{"n_layer": 22, "d_model": 576, "activation": "swiglu", "norm_place": "pre", "rope_fraction": 1.0, "qk_norm": false, "attn_scale": 0.125, "tie_embeddings": false, "init_std_down": 0.0347, "lr": 0.00987, "lr_head": 0.00634}
Each number is 500 + 25 x the weight over its row's rms, rounded and kept within 0 to 999. Layers, rows and columns count from 0. Numbers have three digits each. The size before them is the row's rms in percent of the matrix's.

# up: layer 2 MLP up, 2304x576, rms 0.0347, rows 1696-1762, columns 128-191
# down: layer 2 MLP down (transposed), 2304x576, rms 0.0347, rows 1696-1762, columns 128-191
# gate: layer 2 MLP gate, 2304x576, rms 0.0347, rows 1697-1762, columns 128-191
up1696 087:484471516459487487493479533513554524517471498527462487481471464516465526519481534510458464528491513470468457535497527517517550482499488521515472495467535524516486481498495511527477450495448497
down1696 104:529468469466501484519459457482537529502501442464478515464489529504521506505512516482525459500539506513520467506509531502517525469469558486498484527534488545493527519495495511463487467512468490
gate1697 125:489536463527532475496491526512468497490487496507495546499521509522503507483503543518524503537521435498537524496511479488541506504518523520497460468505521507485493499523540510502460451493508500
up1697 145:488514444480501494516518485476513455515521483489459520502491500500438484491516470510497500537486487505523451489522465479500529486511485480512485509466482524528506516501533483537483524474492501
down1697 132:487487504512526551518503501506498518526469492493481509490457488491446502512478446482481505521498512512503462500517461518470527443464476509513507543512529532488468487477468472516481486485506525
gate1698 071:500524470526543494474537522493467501492503466466484519508501500522471487500538519464536513492493450511541519484475480496542529504508468500498453502505488515476530527467506528548472518458511501
up1698 075:523510452468496471467503471504443523515498543549478481495520479480440567481510499504487542485496489467499493504445485506493514535489486512493481525503489476490458538490496508518486508500543524
down1698 076:494494440494516469485539511502483513527511526524507504462494455488461498516498473478503557530513491477492481470526459517502538509503510504511525483466446507494475536548480531511509498472505508
gate1699 108:492535476503519507503473528536470537479506544485521515511447526484531450509485528533491492507505509536523531477536496481506527491517528509514434472510513513482472531477486484514451483488490471
up1699 111:476495508508528451509522424470521510550468526514454478479493511449496519502503491488509459520510490515504488531494492459512482487469513506503506449555525485472498492471469509498513483541474508
down1699 108:489506508516532452507511444446535512547495511444468488487469478455474503458495470521502473545497466506504498545500498441515486499446499493498512484551483485486523498451533507510510532528523523
gate1700 090:474506490479512485537499518493510510505553513513483508506473554507462501521491491509486475511524514454503493520462533452520492534490530477531502517490546498520517516470504528511524482467526553
up1700 087:538491529542495522485514523487470506505458482511530513496514470505517494483528521503503508480478494537501524467527466527475499471500487545478473486519477488516487495528495490506509512528493446
down1700 096:484453497503546483500555507501446479454502520528514497498512522491480477501505511443484544484482514515472492526515460504515495469496456512516509540509510505486503495508510530493494521503498452
gate1701 109:501515506518499485513450485522532514519491463486483472510524536474455507478476570470524561537541504500530525457472510473514520468482514474509476469511513460543481493479479518481494520498497533
up1701 103:509499502504485530516554484468488470535527528518531527479466507515520506496532461536477448477501489487452515526509445528508468567474509536481534499513509508446504489527500497514500500488509500
down1701 113:514510509472497483467526507509465555514531511479512489498479504479531511486522491508449524506495497471488480496471525462519544518512497493443524488519490504517488543513513491492477497477499481
gate1702 172:501500506534504532475502492506491508447495458473529479519507446520489505475533545529512505502516476503494517554530525521498521501507469531479532522545460532510492536510497513497506482552473528
up1702 138:458488468491473500521543478492489492550440524455510475487524487485480480477490489531505503443487478483484499510482463503468545525498499468484470514526506487493501513532527478513490512486494488
down1702 135:509498483497494478510527476483457511489495494492532489502501458487444478484540537501485514391550481455481475544481484511499493523496472489507494488513475494487483559471513503535499522503484503
gate1703 087:497476489490531518510492526432515495500496516502499524559492496518433468488510486481560487532482510492538490506508485467491520498471552507484474492532524484526517479492524523477510493484512479
up1703 089:543505459488483490529472485530484518484503486505494490494514485510517480507527495521433536495498484483482460483516481489490505530512497441496449501539534453501497530515463540523482480511473499
down1703 095:516506528504495521467529488506487499520541450536511550444503471537558521531502498523473473488488504517517478549526512474515488525487484496494512493531476543503474524526505494502507504491482463
gate1704 107:541517446542529528484498468452484435475468520554517527481519467509517481488524497505455493538439499476460516527488449534504512516515555483523467528479494455478500546550509496490546495500461480
up1704 107:503509514490474491525479498496544522468540471487532516497500519512463540437512478530540468476463484540482484521505533504494515493508452479508444489453480525488548478519507481503512559504507505
down1704 107:513471499455457519536499527487501521497514477469543525521488464512473523487468504530525498512496447542523492544527508462456517495474498483488508493520477478519523492490488484528489541529505494
gate1705 137:479519525469501484493523471456486510527481497490444490468470507475481453527525526464491480466502532524479472520495472500478491501453539498481512504534523487456500481528455531505532458509471512
up1705 134:494477501495541514466520509482513499491541504476519522535469499485485498538489489473493503490484545496532456526498499453500447513508474467482464547484467509465438508546539516507522479447509496
down1705 125:486465445504456511467452584476494491511496519514499531497479518502494490476516501501517525520514524493480454519523471526487485463542475525519495498500425473560525470516519463554512508516527490
gate1706 124:512505502533497492498449540456485509512496494479450492515488510472500491496497486537481518540491477496488499504488510497534500530522477554506522475488540496463487517490509474496500492494496526
up1706 114:502488497481483511518564454513518492496535515487542524495509469537505477491512521454518501475512517502542482508499504510447503467461522427499475493502449500519510480509486527521502483515503488
down1706 105:501522513531527503462492534518523475520531519483489528520527464456462497486511508516504492538520456545504474527478501476496498464488553480518483494486511496468513522543535556514489433526472503
gate1707 219:534505469523504474499526498518507494487511498504500476542451460474494470516524531488497463502481509509497464546519506512530518517503522519531492499502541499502481484530503471478484500510478466
up1707 195:484477527501489534540466487507488498499484489473498533483542555538506518464480471504528514511511498493498538453472481497483504489511462478499496506491467480492511499459515527541506490496528539
down1707 124:527520522487525508507489477491542498526529519500500508410498473525536511498476468473481464451519496488555486491483549482504494481482503494459507487520490539554482569498510513463519529505505481
gate1708 079:435489500495520523492515502503497522507494503489500443529501500491482474476455504497460489512484490494521522479507512517524486500490473505491533488503517470502511496522493519473490540492490537
up1708 085:470469508475530501490503548505489509489483519523468506482522518517506469483465493495500469511490502497561504451524498498525549565534513487503499485500529502482488473504545510460509514505465510
down1708 086:488511523481531499479506551475476501513486531518502501490525508487495498468480467501491484480463490466557505496500461509515479549525478480518487503519514503508491481510533507488519510525494512
gate1709 189:518527506518511509497508514542529502481468520463496446491465536478520461548511528503511460449486471436499538502496496472503500493453557506561529539517508508490504472510520495503488505526517502
up1709 167:521521507506517505501504518535528521473471530480487456484471524493510467549505529518524448446484480436491528498497488482494503483450554505558525556512509502499491470511517501493486507525507499
down1709 118:504502468495532477540487455511491525492457542461455458496486486497490489512489533498506438449507483451471507488494459490488496479484484474473472512491503470536509493492526531466497525497474530
gate1710 127:482451502478464503534506497523538459491482485473473473483497464502506515479487533511545464482555491495485470482532533487478458499432492513544496517516496502482539513487518509498475570468504483
up1710 118:527559497514531492455511480454473523519519513523515519518496543506487488529522464473467531524444501501524511529471476513505537495557507491456490491484495476511465479515454485490531444539494510
down1710 115:491556473471546492492508482521465517517489537523522542548488553471504476539481502470484513557472514454505517531489493468545570468531501497481497503501523466512532488532493487511517457551489504
gate1711 078:469495499495509483480493530511549555447510507472531513470531470493494479479533513518530485485518459516490508487482532498516481489547546490494499485437473507512435517476459498495516576484465540
up1711 090:521458472506457507489495489487500467525496486539493482516511519510510498526478462512495510515489511484519500510479512531509531443491510442536474524528491502512528501474564493474474452502491524
down1711 094:503504515486487487479476500478522502480483466540471483528492480511495482533478473519505484489485475516491482499528478511491500493500531502507456532500513491514525520511491538452503477526532496
gate1712 084:494532526492541505506487501471504500485506514518527526526513476526486486519490476492481482542499507515509505536459506523540481514496490526462531467463492516513523482558485559456507507542499500
up1712 092:516521551473484476505503520482477506519504531505502508492528509501471520518508504499477477513486516470527475537497457517530548526509475507478552510460478528479523464548512506478506470505529499
down1712 093:531487518464489479489553523510487524532500546515488529517511489497480513500474493460498483493498499440481471525508474539488535569508497490476541528509510471453479514509500478479471489495526476
gate1713 062:510467451517517570490505512505500477514532513478514509524495473450514473513485494479518486509422450490544472497476509512524522491507508478537433543522510481509471530545536533482500468453586524
up1713 062:500528579487452423513512486534504538463462462513495486532478497497502513534498509512453547484555477507492506501500484516491500520481512537465510494504468518493521522452481585484471514482480498
down1713 064:511510526450468494467445482509504501470503469520528505492477500550524501519490502550508507467543475457538494489484530475527505478526519506460506509542469505462523502510533499518508488452516557
gate1714 075:536444500456530491494532500469513500483502522515530503529500496488489491514474499518564524469490495497547548494507503510460505485515472495532545504496520500490522528499488533528459512504490465
up1714 074:537464515450514468514493494517516524496522506513511526494510484486500510522475498554527518463482526474542524481515460518492505511497491512513570489489511487503498530536474480523481476492493499
down1714 082:499439474506515475469478497541453502496512514511470525481489439518491533511486505512470519523467528474527524475515462505477517499453514517511519512473492472503553498536454482490465453436521498
gate1715 100:504489531452499490564503518492512518528482477484493475469484502479480450500516510495459490517508498505470524492509500511500461498488516527504515475497525507517495503513489522476461556536552522
up1715 086:470526472532497495529471522481536521480524510464515501479498492513527498520495516490498508482504507492472498495505532517492519502495476481509463497527490478502487490537498477473443547480542533
down1715 104:477480482486520514543502506490517488524493467522509460483498509462496499497499502478442499515507527492487542478520495538468480491493460502513528485495509493524532499520519480498476551527532539
gate1716 135:464484481508516492527497497480506514467518451458522561484494489488522490481527543549529515520497492480435499472519463461510534529492478459480523483476515510515528484525522474503479528500481498
up1716 121:458496494494521503546526494472504517469498446483522559469491495470541509470530537544509535515483486467451486487497470473500513525482505471479519495485492506512529446514533501486482537489470501
down1716 121:440519481492495471539534466466475500447489513460525525488496491480499505494486492546587528515491534450466515513484467511494501520469484504504499538440468499526489417439535507451514517513511552
gate1717 064:523472530461502483512502509512526502486460532514507505461505521513537496521495481515500513528454524515519525521513524529533470549483452498483508489496509505525474473470495475469509455485521478
up1717 065:505493513506519535513468478546508483493487471524556525491496490485462516525470539504504476500465505505466499486509530513554497545485470517476486491489539499523489493505512503477471507507505401
down1717 067:421537534484517516500511453501478455470491528529543512517496460480490505506476519489511501497468519492540480484548474516481501524533477462527490521498523506577502499499496510467505513488491482
gate1718 105:476520496509521498493501487486486503486493437519513479531493523510504508510496474538499552513485481464494510476471507479512538481521470486493489500499568498464501511493521465487496514467498444
up1718 098:520484484502492493482503489489499493524510548465483534447509482494491486487516506466497444489500487532507493515527502495464458499472532539527539509519437477547480493520492517475494500529516544
down1718 107:508504517524479514471488470483495514503500524474558522490509502491483531446479478516478477449545536475541504525508502508493470501505476496501579472541481456530501470528495534533524466542474479
gate1719 080:492484502547501461498476506472512514471456517541546493510501472500479498498496485418536468508524510498514512511470504503478522520481514517534510521472527470496471495480562514530541502509485508
up1719 078:494477509556505470522475491470501491464470512528518476515512484489503490494510499448535467493516486503483539501472476483481518531509496493520517517500530477488468488489511514501553532484508485
down1719 086:510485468538539483464503487523515462452442561524502483486506504525529504544492511456520514502515452497508496491507508469533550554534478486526536504502516485516462547510538520509522519499509521
gate1720 094:486514561487462454474456528464508512520489494523521472477497467511484514475500484535518456457486480487524468467492527485509507477463499451534478489513499523561484484497488476504469510502498490
up1720 098:497488450536533548532536481536487460511499502504517463469513503491560509507524488481505523510485511472500501551510465475493519515516503505476543532511470491444508503506495516485526531541476482
down1720 103:474508492544534519483478508486513474519464562528499454437486503521539552468499504519508528522511488495517504541494501482489492558498501473531575534504468522499533504523513515525505483477454468
gate1721 086:544507493507486514546456483491498501470510509456522519512468532484493489482490536501514481470503509534498463495524558479536457472484508471502480493466465504520560561507522507530471527474500502
up1721 079:504464539501504485541442497484513495496532494459498506538494536468473517479503501514524497466510525508485467478515541521506481515453507508512483494482492540514543529501508506508473545486511488
down1721 085:523479488489493487548464477474499477447533490459505514516460503463480521511492506493493524444489524507544471514487536512461448512485488505483484499462500541520482516534519495499466513504495523
gate1722 123:520452495521481518518512541472500500479500472522531583500523503497477421505509530518501528479493564482536524507453496488498533481507508500510499506462501543490539504481527480527498499481505487
up1722 114:513452490523515492528499525490504508479514460490506571499526500536482454518483545493500569479485547479509505529445502488510528461519492487516510489477499545501513496505508479542501503463507508
down1722 112:506446513474517534515510532496527489461533484500533533499516471490495442487492500494465549492472567477492528534483500494522524460546496521538510500489519524508485507497504494475536500464505463
gate1723 047:505534510492541476460468508532504508512483482521504498488483489536494488504505534468464529496464550508530487519501466516493490532486511478489442517496495547536505494477494529500483481497560501
up1723 048:471454453498513518527497520496514524457489491498446477487487513509503467502532482483457505499499533502464507470487483535489520523484474454489509510511484489497581541519530470466488557545522514
down1723 045:514555470523516452533498518458505513482518512490500473548543494476488530500468533495520490481493489472522495520483535490483463504503501475485453511490463521505482519473522524473518465512493508
gate1724 158:564502465467511485483457477543541445529473501549505515476463527498501488501521530485521478513507505502471474473521506480573487513499506512512480499516506474485526512506493502493536504466519509
up1724 144:459492536539501522512546520454473557472525512454481485540515489501485486513484483529471535482498491497530530522485483509426504476497494483502521526499498522519475489489508506528480489527481475
down1724 133:437484513498476529516508535470489535486516487494509469522529486473497511506523504520485494500480503503501534550495508550462513472506490499468547495465480520554504512482508490531491473520477472
gate1725 077:466554448501514513510489500488474503482497495496491480483557465514514467492505526492507492475514499503505457453527486516475515453486492482516524530525531511500477513533484507484503499489544485
up1725 089:495465510485482483521489505507507503510515500466498536507486525468494515486482458499567537496476546543510500539495485500527448521500505507506519519472513458452508514468497506524500553487488522
down1725 088:461468514440465520478504502490501508500496474483516537510445527522472501457476468488532494511507530545518519512510494456535485531483484484553529505482504489448538495510505482491486523521495529
gate1726 095:515503552510504485448471524501524518497510508493466511508514490469526462507538472512494480548484508447516481537498526506505489511462518485497506494502541452482513494510531509476480506499497486
up1726 090:465499469483496491547502481492489454489498494500529495513485487528495525482479528484506508455498486550489517447501484502499509483537475487477482515509463543546485501477480475505526507489497493
down1726 104:493485479473513507523495484481495484490497482501504502520467499511461521503445499504508447509525548550490522489490476514514480483535480500496533512499474560517491459492517489497504470484488501
gate1727 112:518507539478542505544504499486498527507524516509498452462575476517516521524535496471509464469485504518486553499485511496512496522476548462510500536506551498468518573522485538517542476489513497
up1727 130:490481535483516488523491536508460500529508519504472492482491480522529514491476484496474507515528505453493508529507502528512482501513501517482521502513479485499485460513513529483505496536463531
down1727 123:521475503451516477506488485501519552492502493520467484502518485512530533485488464473462486532478505447501494512517526549479479528498500484487526520474485486510478507539530507488491484522439507
gate1728 067:507478496582521512497512502501520498484459488512490494525494483486537470494463495505487511500494507511513531566488508501549472521483474459520511495494461496529487516509505493480483499518506444
up1728 067:497417445513491536450467503504557530506515548503517478489492514524505472490544481496497499517502484488548511467461475484483464507523486446483487498528485489457516488541503488494540466506470530
down1728 066:534485526486495543441516531471559450529501463503497473490470538549515491496491488497481467528530494504525509505525511489464486514529498472497500469490486485414512493509524498474517478552475547
gate1729 124:560458497524540481504512499520471469502498538477473525469526468543493464495503489499454499446493540499515488493512460465490484535487471484503506488524516486479490551476507508499530513447486501
up1729 122:433528474481457539492510511477523512495504482492533484522463533457504526498498516509544524555524473500504512499490536532510525451510531523492488510480474523509498468508488497487466497548503489
down1729 122:413499489514526477500479495464527491516480517504514525476482542494487516498567479451485497511452491534482491498475530491487507462547558505483501475504515509503519536493491529453548493510471521
gate1730 067:516478448495484480523501489515505518490481515473531513546480485509492550508508501494502487464482532460546487500531505505479514467496456540505524510527446486503480532527503468458513485501506490
up1730 069:488517519515506518472495528485510460514458501570506517448500518481504468519491510486488519522546514498449496526543474477527487504500499466528456476460508505497511486497494500508465513521476498
down1730 074:473477524477480500512485529485513469521492504521513525392530533482472460559483487497512523531488478546480500481513477467509499498490503483511454478517523558540481523500468506490491514487501521
gate1731 178:492494542467481546538525484496445483530465484512518492492545453489502537521519469486518519493478468486507500475507519464497557491512487519499530531504458546488456535485511488479467523483482472
up1731 152:498501547470478525524523497496461491535455501496491484480544459506496535515515484470502514478494470477489496481494500489464554505515502519531518541511462528499462532485501469472488515470489476
down1731 143:486499465470460526476518529485485501483545482552512540537528521508489488539518512542538498502448520504549492481517491467521497446506503496511505490518485493509465506496489538517516506458485529
gate1732 075:514450541495499466502551527551514505504500527480512509488502469480478497521515517520534504465506547485504524519507448516498562507473466522485459449523508515496504501477511501530498499509506515
up1732 085:563539506519522569448488491502517530477478460467494478472526509507517488489485487518506518517478516532482478492513482466529505526496512510499476487486481485522484528467445481494534499439510501
down1732 084:525519507495522512505465545488514511512503479507504505513530510522488518501487521533465522490525518504513472491515474488488528499542475510521496540508515503547453469499509471546516481500493498
gate1733 073:519530496523519501477519510498492470484544511466479504494491519541530516491495476505510508503486473492523529476501534476504508468471501522524472517518529575468498507506547522496499516516454488
up1733 071:470473492473489501489468548493493536488508515514540514492474487478504475497505497496505472500487506488495510498495494500514487532557476496482538481464470471491502491483496519479500465450502470
down1733 081:494510493501531480453474474506454516479513495511494533518461489455474497478513513485525480506478505515464468491485496530489541551494501495484440486499490491484483463469556528485518514456526469
gate1734 166:551484504504517513427543471493532499488456503491496473490501493520495485500521495533449502546449539516477523510543508498507459511472513456506476517504482505528478482468523497503515466480503506
up1734 146:544488503492527512422549467486524510502471510494503454485527500500490477494499479524444504561450543517481521507550492503506447508458506460506484523491495513525478484454515489505508474479496511
down1734 120:514481491497504520457478512517507510526523515463501479487496522541466473488520494479509531496486543497473494562529500533526432558512516460484493519474497505504477480493492503525504474506534505
gate1735 077:511439506503496498479542488527542530515538522492556518468518477517515534480459506438478535504509482475506527520488504501493541481513448494524554459521492469494435495524525513532512498520533520
up1735 068:478502526518527517472489527555482467504533497498488502526505529503515449502495484535510465506477492503495507498479483520520490480531529475463437544472481533484539512502492506437479540486463494
down1735 075:527475504534501521465483546523492503444494478490541517487520527522520476524518482500470476494515499540479511513499484514555540519534552530463465475476499486485544515521543472521472531502513560
gate1736 111:500487465504534490522512513496527476509470477484461480476484516530509513491502520503475532509520498484486476485498492445460501498503531498504487560515523518494472496466503506459527452445527447
up1736 111:484483475509521481540508506483524493508464475473466466490485521540499528490508503484482521503516499493475465490522484462472487510489532499496489567516505526521460486487503500453518464458531441
down1736 115:537516476499543535534523501513480510527492516483466497467523487536465515488473554479502496503513468534483514447520505493479484473507511482506475561511482541517457443467484475476480453473528449
gate1737 091:502524481516520515537506509512444488511501487513527494507504482457486474509488466540461539500519461499439524462497514483478485501512472498495489505502489519513499468462500493493501499514502507
up1737 087:492506545471498550498496485487550516497499502519480478450514471511551527534553494461478489487478508515550518491483514498522475454490523520489546490483499494497526501511508523478531518466529478
down1737 098:453467493518479489507453522475522495500502465480461520527490509549506528472438540494504448473473507496559497471499505525488484491526496484494517479525499494528520514540526499490507483517470462
gate1738 127:492502505490492474494510515491438548512524507494489543484508493507562494514476545480516527513471486534507511501467520536542547516509486519477508516500512438485488509469488518457497521509526514
up1738 112:505487520533529536485473494471567478483486488520517448507499524498433472464521459524461473454524514477507504500546463469469466507482510460536504516519502537519511500540486486517503494514454490
down1738 118:488506539523516548462499492475530464505506536495504494496453518539450517472496492494440451537507518477487503478501501502483467519478487478520481471485497502472524501538477477526540497500479479
gate1739 113:502497504514516498475459519468477511508492550480512511482493456545519453510507544513519458538481573506532516535511466523522487497492530468519514496508514500535559472478549492487442497515538490
up1739 107:504509499469497488542514508501516473482458478508492494505518546485508499487486434523502521466482464498535485480507498479469545506499454503489471534490502513463505503514463501470549480505476484
down1739 119:468488523525498506496534516505482487468469496511457485480497528495523494481516496507452495493481470469545520497526482486488557535523488501528479494519525490513528500471495540508500473494507461
gate1740 124:533526517520518522508488481477475502467509484475485485495499470499509479509501522502523488534467476497488499501495531456507521458503562575534472463544477528476518484485490514490468507472513527
up1740 115:457486483471489479501499514531513514520496506534490513504524528499489509498493490495481515484533529488519502492508478542493467518504445423439535544458522465529493519507513479494520487527486464
down1740 115:446479492487524511503495513503485501486474500553474495521519555481513504495491513501524523498507521485529506509516443512523516498471495464471548574497516501519501485503505482507514501508500481
gate1741 118:518497514508529520518537490511497458459469472493497503514435507462489510518476541498499524506472457502489529523489506484510520510525522484486469507543498539502506467508509504532487447515468499
up1741 111:514480527483534520514550493515482472491489485477504520514438501457501478534478531504504539504480464508497523539496510469523493520527525480489465517555509552519524483516508495549471440514465493
down1741 121:513485496472529510510507496499481494489477475519483464512455494461501485505475510510519495529519507511457511539516531500531464490533496487486518493507467527471516479535491528515492471513521511
gate1742 075:467448473497514535493509495523468489493477469506505515524492525526494488468478491547500478514460529490503453538551484451500497506512507479511459491474493488503480465526530461489502529556486497
up1742 078:499480502494512506503580484511532470492456462476456534480501526515482510511505490497524520499479535478496485485532492480504439536499445458503481516463518501463479496492516466482505510544498488
down1742 081:440486475526497515515532495528549485510491447492524437484544488519459461499541544510497486513480483481424499498499494518499537503494515513523513517512503499498488533534514496511496525520495486
gate1743 093:539465489537508451480498474486510506496502548511536509491524528521504449513514469488515530482483493524519493455447495514502513510492503509474494478467496530528529510479467491520487542449471506
up1743 102:527487497506512436503492500506507504453507531501531492506501523495496490494496484512515546484448487505520471450465517511502516495508527509440521490499476533529522524478480528499487518441463471
down1743 103:528504476487546482500476504510512534455491517505515498493484485497523494517495482517535517523468503534490468485480500541522509489505484518445504493488496520506521502464499508483486510467494470
gate1744 108:534499535527524496465522510516480462501524486505524534473522506507531492530492509499468529560488473473493495498501465537471529522498510502465501476483515513485480503486516510482487489508547541
up1744 114:465506466461497508559462521500500526497522541519463460547464487491477501477474477511548470479490508535534511483506530469535499473507491495547472506526510491520513503504485461483496470513478463
down1744 115:497496491482497500544464518488547493480515498499522484533484532477492516498459502489529482471483515552539499506532550447514508461506525516495438483492525443514540498486496483510515532531484451
gate1745 089:528562477510491493502553473512503511533495503481492522498534499479516482512475494489523495470500524465507507502475521489503523524463489457496472465531474501473504528525496473521495497512497460
up1745 087:491560458501499478492541496487511525518487510491482529507520487498522479537470508489514508494516527473516504507491520492493525527466516471532481469504441514475509532525474486508497486498494484
down1745 098:480574461470492487492526460527501476489465515523493508505528501470497492490487495484529492510483516489532517502517524502507530465542493500503461443504492500498487428494489494470491492484492459
gate1746 110:471529529497536516498512516535542494536488486478519464486505503502460489543477522487461497480486479509478516457473507481522535465474546513533467437565474472520513509505531490499447486487518494
up1746 096:510529517517482475538501501501469469509477501463470504518505494456483538515528484507477509493524552460510466505527559492537456488477488501485524516509522490466496503505450478535506520527497520
down1746 114:517477506519490461507513507508485493549492499516492526513478475530520525442526510476516531517519508490502465514486486510503487469485515498484540491444524493504533470493460470513523514513527508
gate1747 132:487480540484520510488517545513490525455525516471490522511548473523500508549550493472495508490500485474493514478511539479518498524509499487546518508498488499466496509474486495524502472518519509
up1747 135:475460507463501484501512505537466496496465498513471493526500504504481523540513509518493479528505508493484504482530502438532493502482472449495514499456458511469461498486492506501486451536469494
down1747 128:513507531459478499517501505501495511481472474492493459511512486469489496528520531504499477465530519504494495512519520476521483522502493440494533486507479517437496500476454551524491464522499491
gate1748 046:407502483477523496565537486503515499459505521494527526504497506465451486502479514444498500511513493477490549501478514522517524457515583473483481498469547547492530519507462504463483508494484539
up1748 046:526520523514467510486488508502499498475475509507542502505469485471480464515502517501469440520551493539501503524478492515466539497550449510474489520481497527486468488491518475490474488469547493
down1748 043:538456500507506525521577510515486471463518499502481534469494518506489512532511508556511515519537520517503491470489518491503536499519513479532474567513528508476521489473526485546497489491512498
gate1749 112:497518436528494517534485487496512550534491472465489517527522529501540471485519510519478504522436459515448460512499537511533496487559462473484461498501480507464521488472524531502469478513520476
up1749 107:501510462497514522551491488479478541561483476482494525506499524499517466475491480532509520505486487470455436501491524526537503492509471507497501491494505510462497497497540502511490499497473454
down1749 102:511492519458510488486497509487479500512506505496455514513532475466471524511532490483477516544512515483472497542531488486523481515528502442534484497493545519489493506485505512501511486505510513
gate1750 073:541449521479522512509455508500504540475508534560498497494502486513556482521532443492498468506500505503474522502453508506495512460520534524500474493476511495501534522478529524512495519516525473
up1750 067:513447533477470515525476525506514506481488517528492498493509483521566517497534442484509482527470496489484472476486500492502497472494483545523487511480531518491503509459525556516501509501483458
down1750 076:532465496514527529545482500520447501535506496557513458536537502526515500491501435533495506496498525495502521493524435454479507501479485540530484517493499502463482482534519519532497516495510491
gate1751 085:521463510444471456499459526496493475457535543518488507533481504476550478507535511479521510475497503507501512497501518493533527487524514465494470445514463490486477504508504535463455516539517504
up1751 079:448525486540478519507496479469521484480472461499504476494510503530521525451460519531497484528518461489498506513478512472496477530510471529501525518518543520491538449525480454485531529475493494
down1751 100:498489509544484472536508501501473519523492535516518505495505515508510503520479467540496467523513546464501511517474485500482499462491473486500516535490526486544506511507518472544488490497531506
gate1752 139:464465457499513503485458503518512458493493488463486497439569435498475490496484523517501521508479485520509515553473485483521521476535535513498520470448472511481495502488488509522488492546499510
up1752 131:523553526504490497505537522491467536495504503493511487549452566505530513499475472472509473491527531488495495452529513511471456524466459500495482538524525500499505510501522477469497506470511493
down1752 118:511481528534545476498522557517503510509508473493500492568494561541540502449489493446464498481474555478484491481543518492484498498491421491511492527478519486507486498534517503472476500457500487
gate1753 086:529452511479512517545526510559531511459476528534496501510476497476511515513502477532486460546477513510517470531515520495542514512526510513518528481483505523505457470485510510479461485498467515
up1753 089:485533505488508478508479486483474498537514469466498494528517509543481466502507498516525508481509488505520474498457475520465495526512501498510489489507497537482495494521510484500476478575515490
down1753 095:473544501541477521507474467457480512522542481488528502533562521526521469484525456473530518461508478527475480485478494502472531515525471504478445491501475473501531469490483475537508517532523488
gate1754 132:479514489486485510500526488487452482496459517495497481498526501495461440529487525501485522500486468485493512503499446548501537464528542529509507534500456477523527481526526489491491487540475511
up1754 119:531478513524510483484478511524551515493561491472494534516486499500508548478527481488546447491516515517505484494482552450504473550493457462495493481501547514497452534492463504497531519475534506
down1754 104:487500501487531506549459480500500491489525460516500521479470501499566496511482510507527471526495486512514499472482503488504499456472470531507472522551525508440509476504493496448467499505485465
gate1755 089:508484498505529539488530454525499531499499497458535540479493498468501483485447473501497439491413530508518517482522548489469529516502497546486504454412488502480514494490460518536478524495457532
up1755 090:537533518507480503507496487588450537514521492502467484476495489485488484504492470502499491503451521514582532470544489531489458512494515483493505491447519455488497508459494518498514565490474493
down1755 094:531526488492509516494485487542494500501501457471502476512459486449497497472489520478513469503429507523528486464560494508522514501469539529467495506469487451467476518490510512488506526500469499
gate1756 105:512484488516533488542456483483482511481492521497505498458518519467482527446462496568495494517548482497536484504523496517526540494549493476491497457506517476520520496490568509495481498501500512
up1756 093:486481505512490538512514537482521505476499486520482490497508479520528522559521490434497513498489493528481518500472466499461465525485508510483555531498475499506489522529454543502517509520491485
down1756 106:520518477518507507514462464492538481481535478526488503478508481489522514479472521478539521459528449505498505502489466472512506530468518471506484498528512503492512516530516542500516477526512469
gate1757 074:503463490473474500526539478453515521513494510485517529508501488496501484532464476482477478543488475517470481455543519441491498529531512479507488477507488484508487491463509538488485479501537551
up1757 066:499556530520508499522464509546443510494526468482479453519500486478531541514481498491526481483489485507537509491520519572516490478518495508521484526453491535456485504549491506509535538497555460
down1757 074:482480490532525461524517516497482526487498529516551471469537530511511533513520498506531493537479471499483520501471517521512474498508517532527471513443498532461527548545499482574492526494465477
gate1758 139:444507502466518526491539513530490520451486458475481478452527515527513455488508524536517452507501519496471504485506502484505498468522493467562512438511524480495455510529496543567516484521474505
up1758 139:543484487548467485493455505478517458528512554507523535530462491457481536501473480454487544500491495492518488496487509516495494538470521540453517563478492496497543461478499478434467527491532511
down1758 110:473495463549446503519469523499509456468524535483486522487501498474503524516465502442476522546510523494500516505503474530527450525468464532501492559468515460469456468468497509471475510501533518
gate1759 066:501496512519551536496505486498486526529555504459475520499520527497515447552467524525578484488503502512473514503510508524521509485487486491449520475480497473500489484490585499482475512542484524
up1759 063:518514508505529525502481483510457503494472480478534519492536453522493472498523494481518495505471502491516502481503490475469524507472490505519468519451490489508496534479547497528500523501508468
down1759 064:527534526487505497485478495494485490487469485479532519485542514498453506523515481459534510491485453528474497512499501526494501474493447492467476495497485479563489460489512494511500511511486515
gate1760 142:493501519506493506503482497472490497488534500493465497500499488521480535482499527520504449474499480496488558492523496510542480483541478495532521464494541479558465510507483503468486554469465508
up1760 136:519492470493522478488522510520510492497472502531536527509487515487510472522521469465500555518495535528521450514486501503485509521466518482452489536490477509447540482496504495498507455532538491
down1760 124:515493476488533519494490493539520467489458481513522491486514524490512491497517468454510552539499520497490465511500509505515481499455482460481494533501473535477513526501513485498502504523535506
gate1761 113:505462436524492488508493510467479503469448471472528495478513486514448508489487502509523502478484502487473529501510516533526534498490478496519490520512539509485491495520486557474506460502528436
up1761 125:511521553542491515495519481486520532535529526489519524507488490501475575524506485481489482496506495511552476500479511508460492482520497504507529454451481447475468449553516516497468494474458536
down1761 125:525493532519554526485525509488473530522524511475533494492458490469455523506477496514484462517484468489538464496482514507477510479485527497492545497480517456471492482530522502501465478470506521
gate1762 065:492485483509497462488514475508465487486516459475478526441495530502487526499501474501532501495519456485488499475560530522524528477502454490507493518459535500485455477512484444529476523473511448
up1762 057:433517480513532524527494510522512457496488521483514516524540524487445497507479518526514506536527523474509491509465479503482545508532488490468487485462498441510522516501495452470451494484461522
down1762 065:544492523497507499497499541480463442490480487503529543495535495518491537492515501511526455498516467441520503498532556532494523485509501474516482531499496502520479528535500443498486502543478458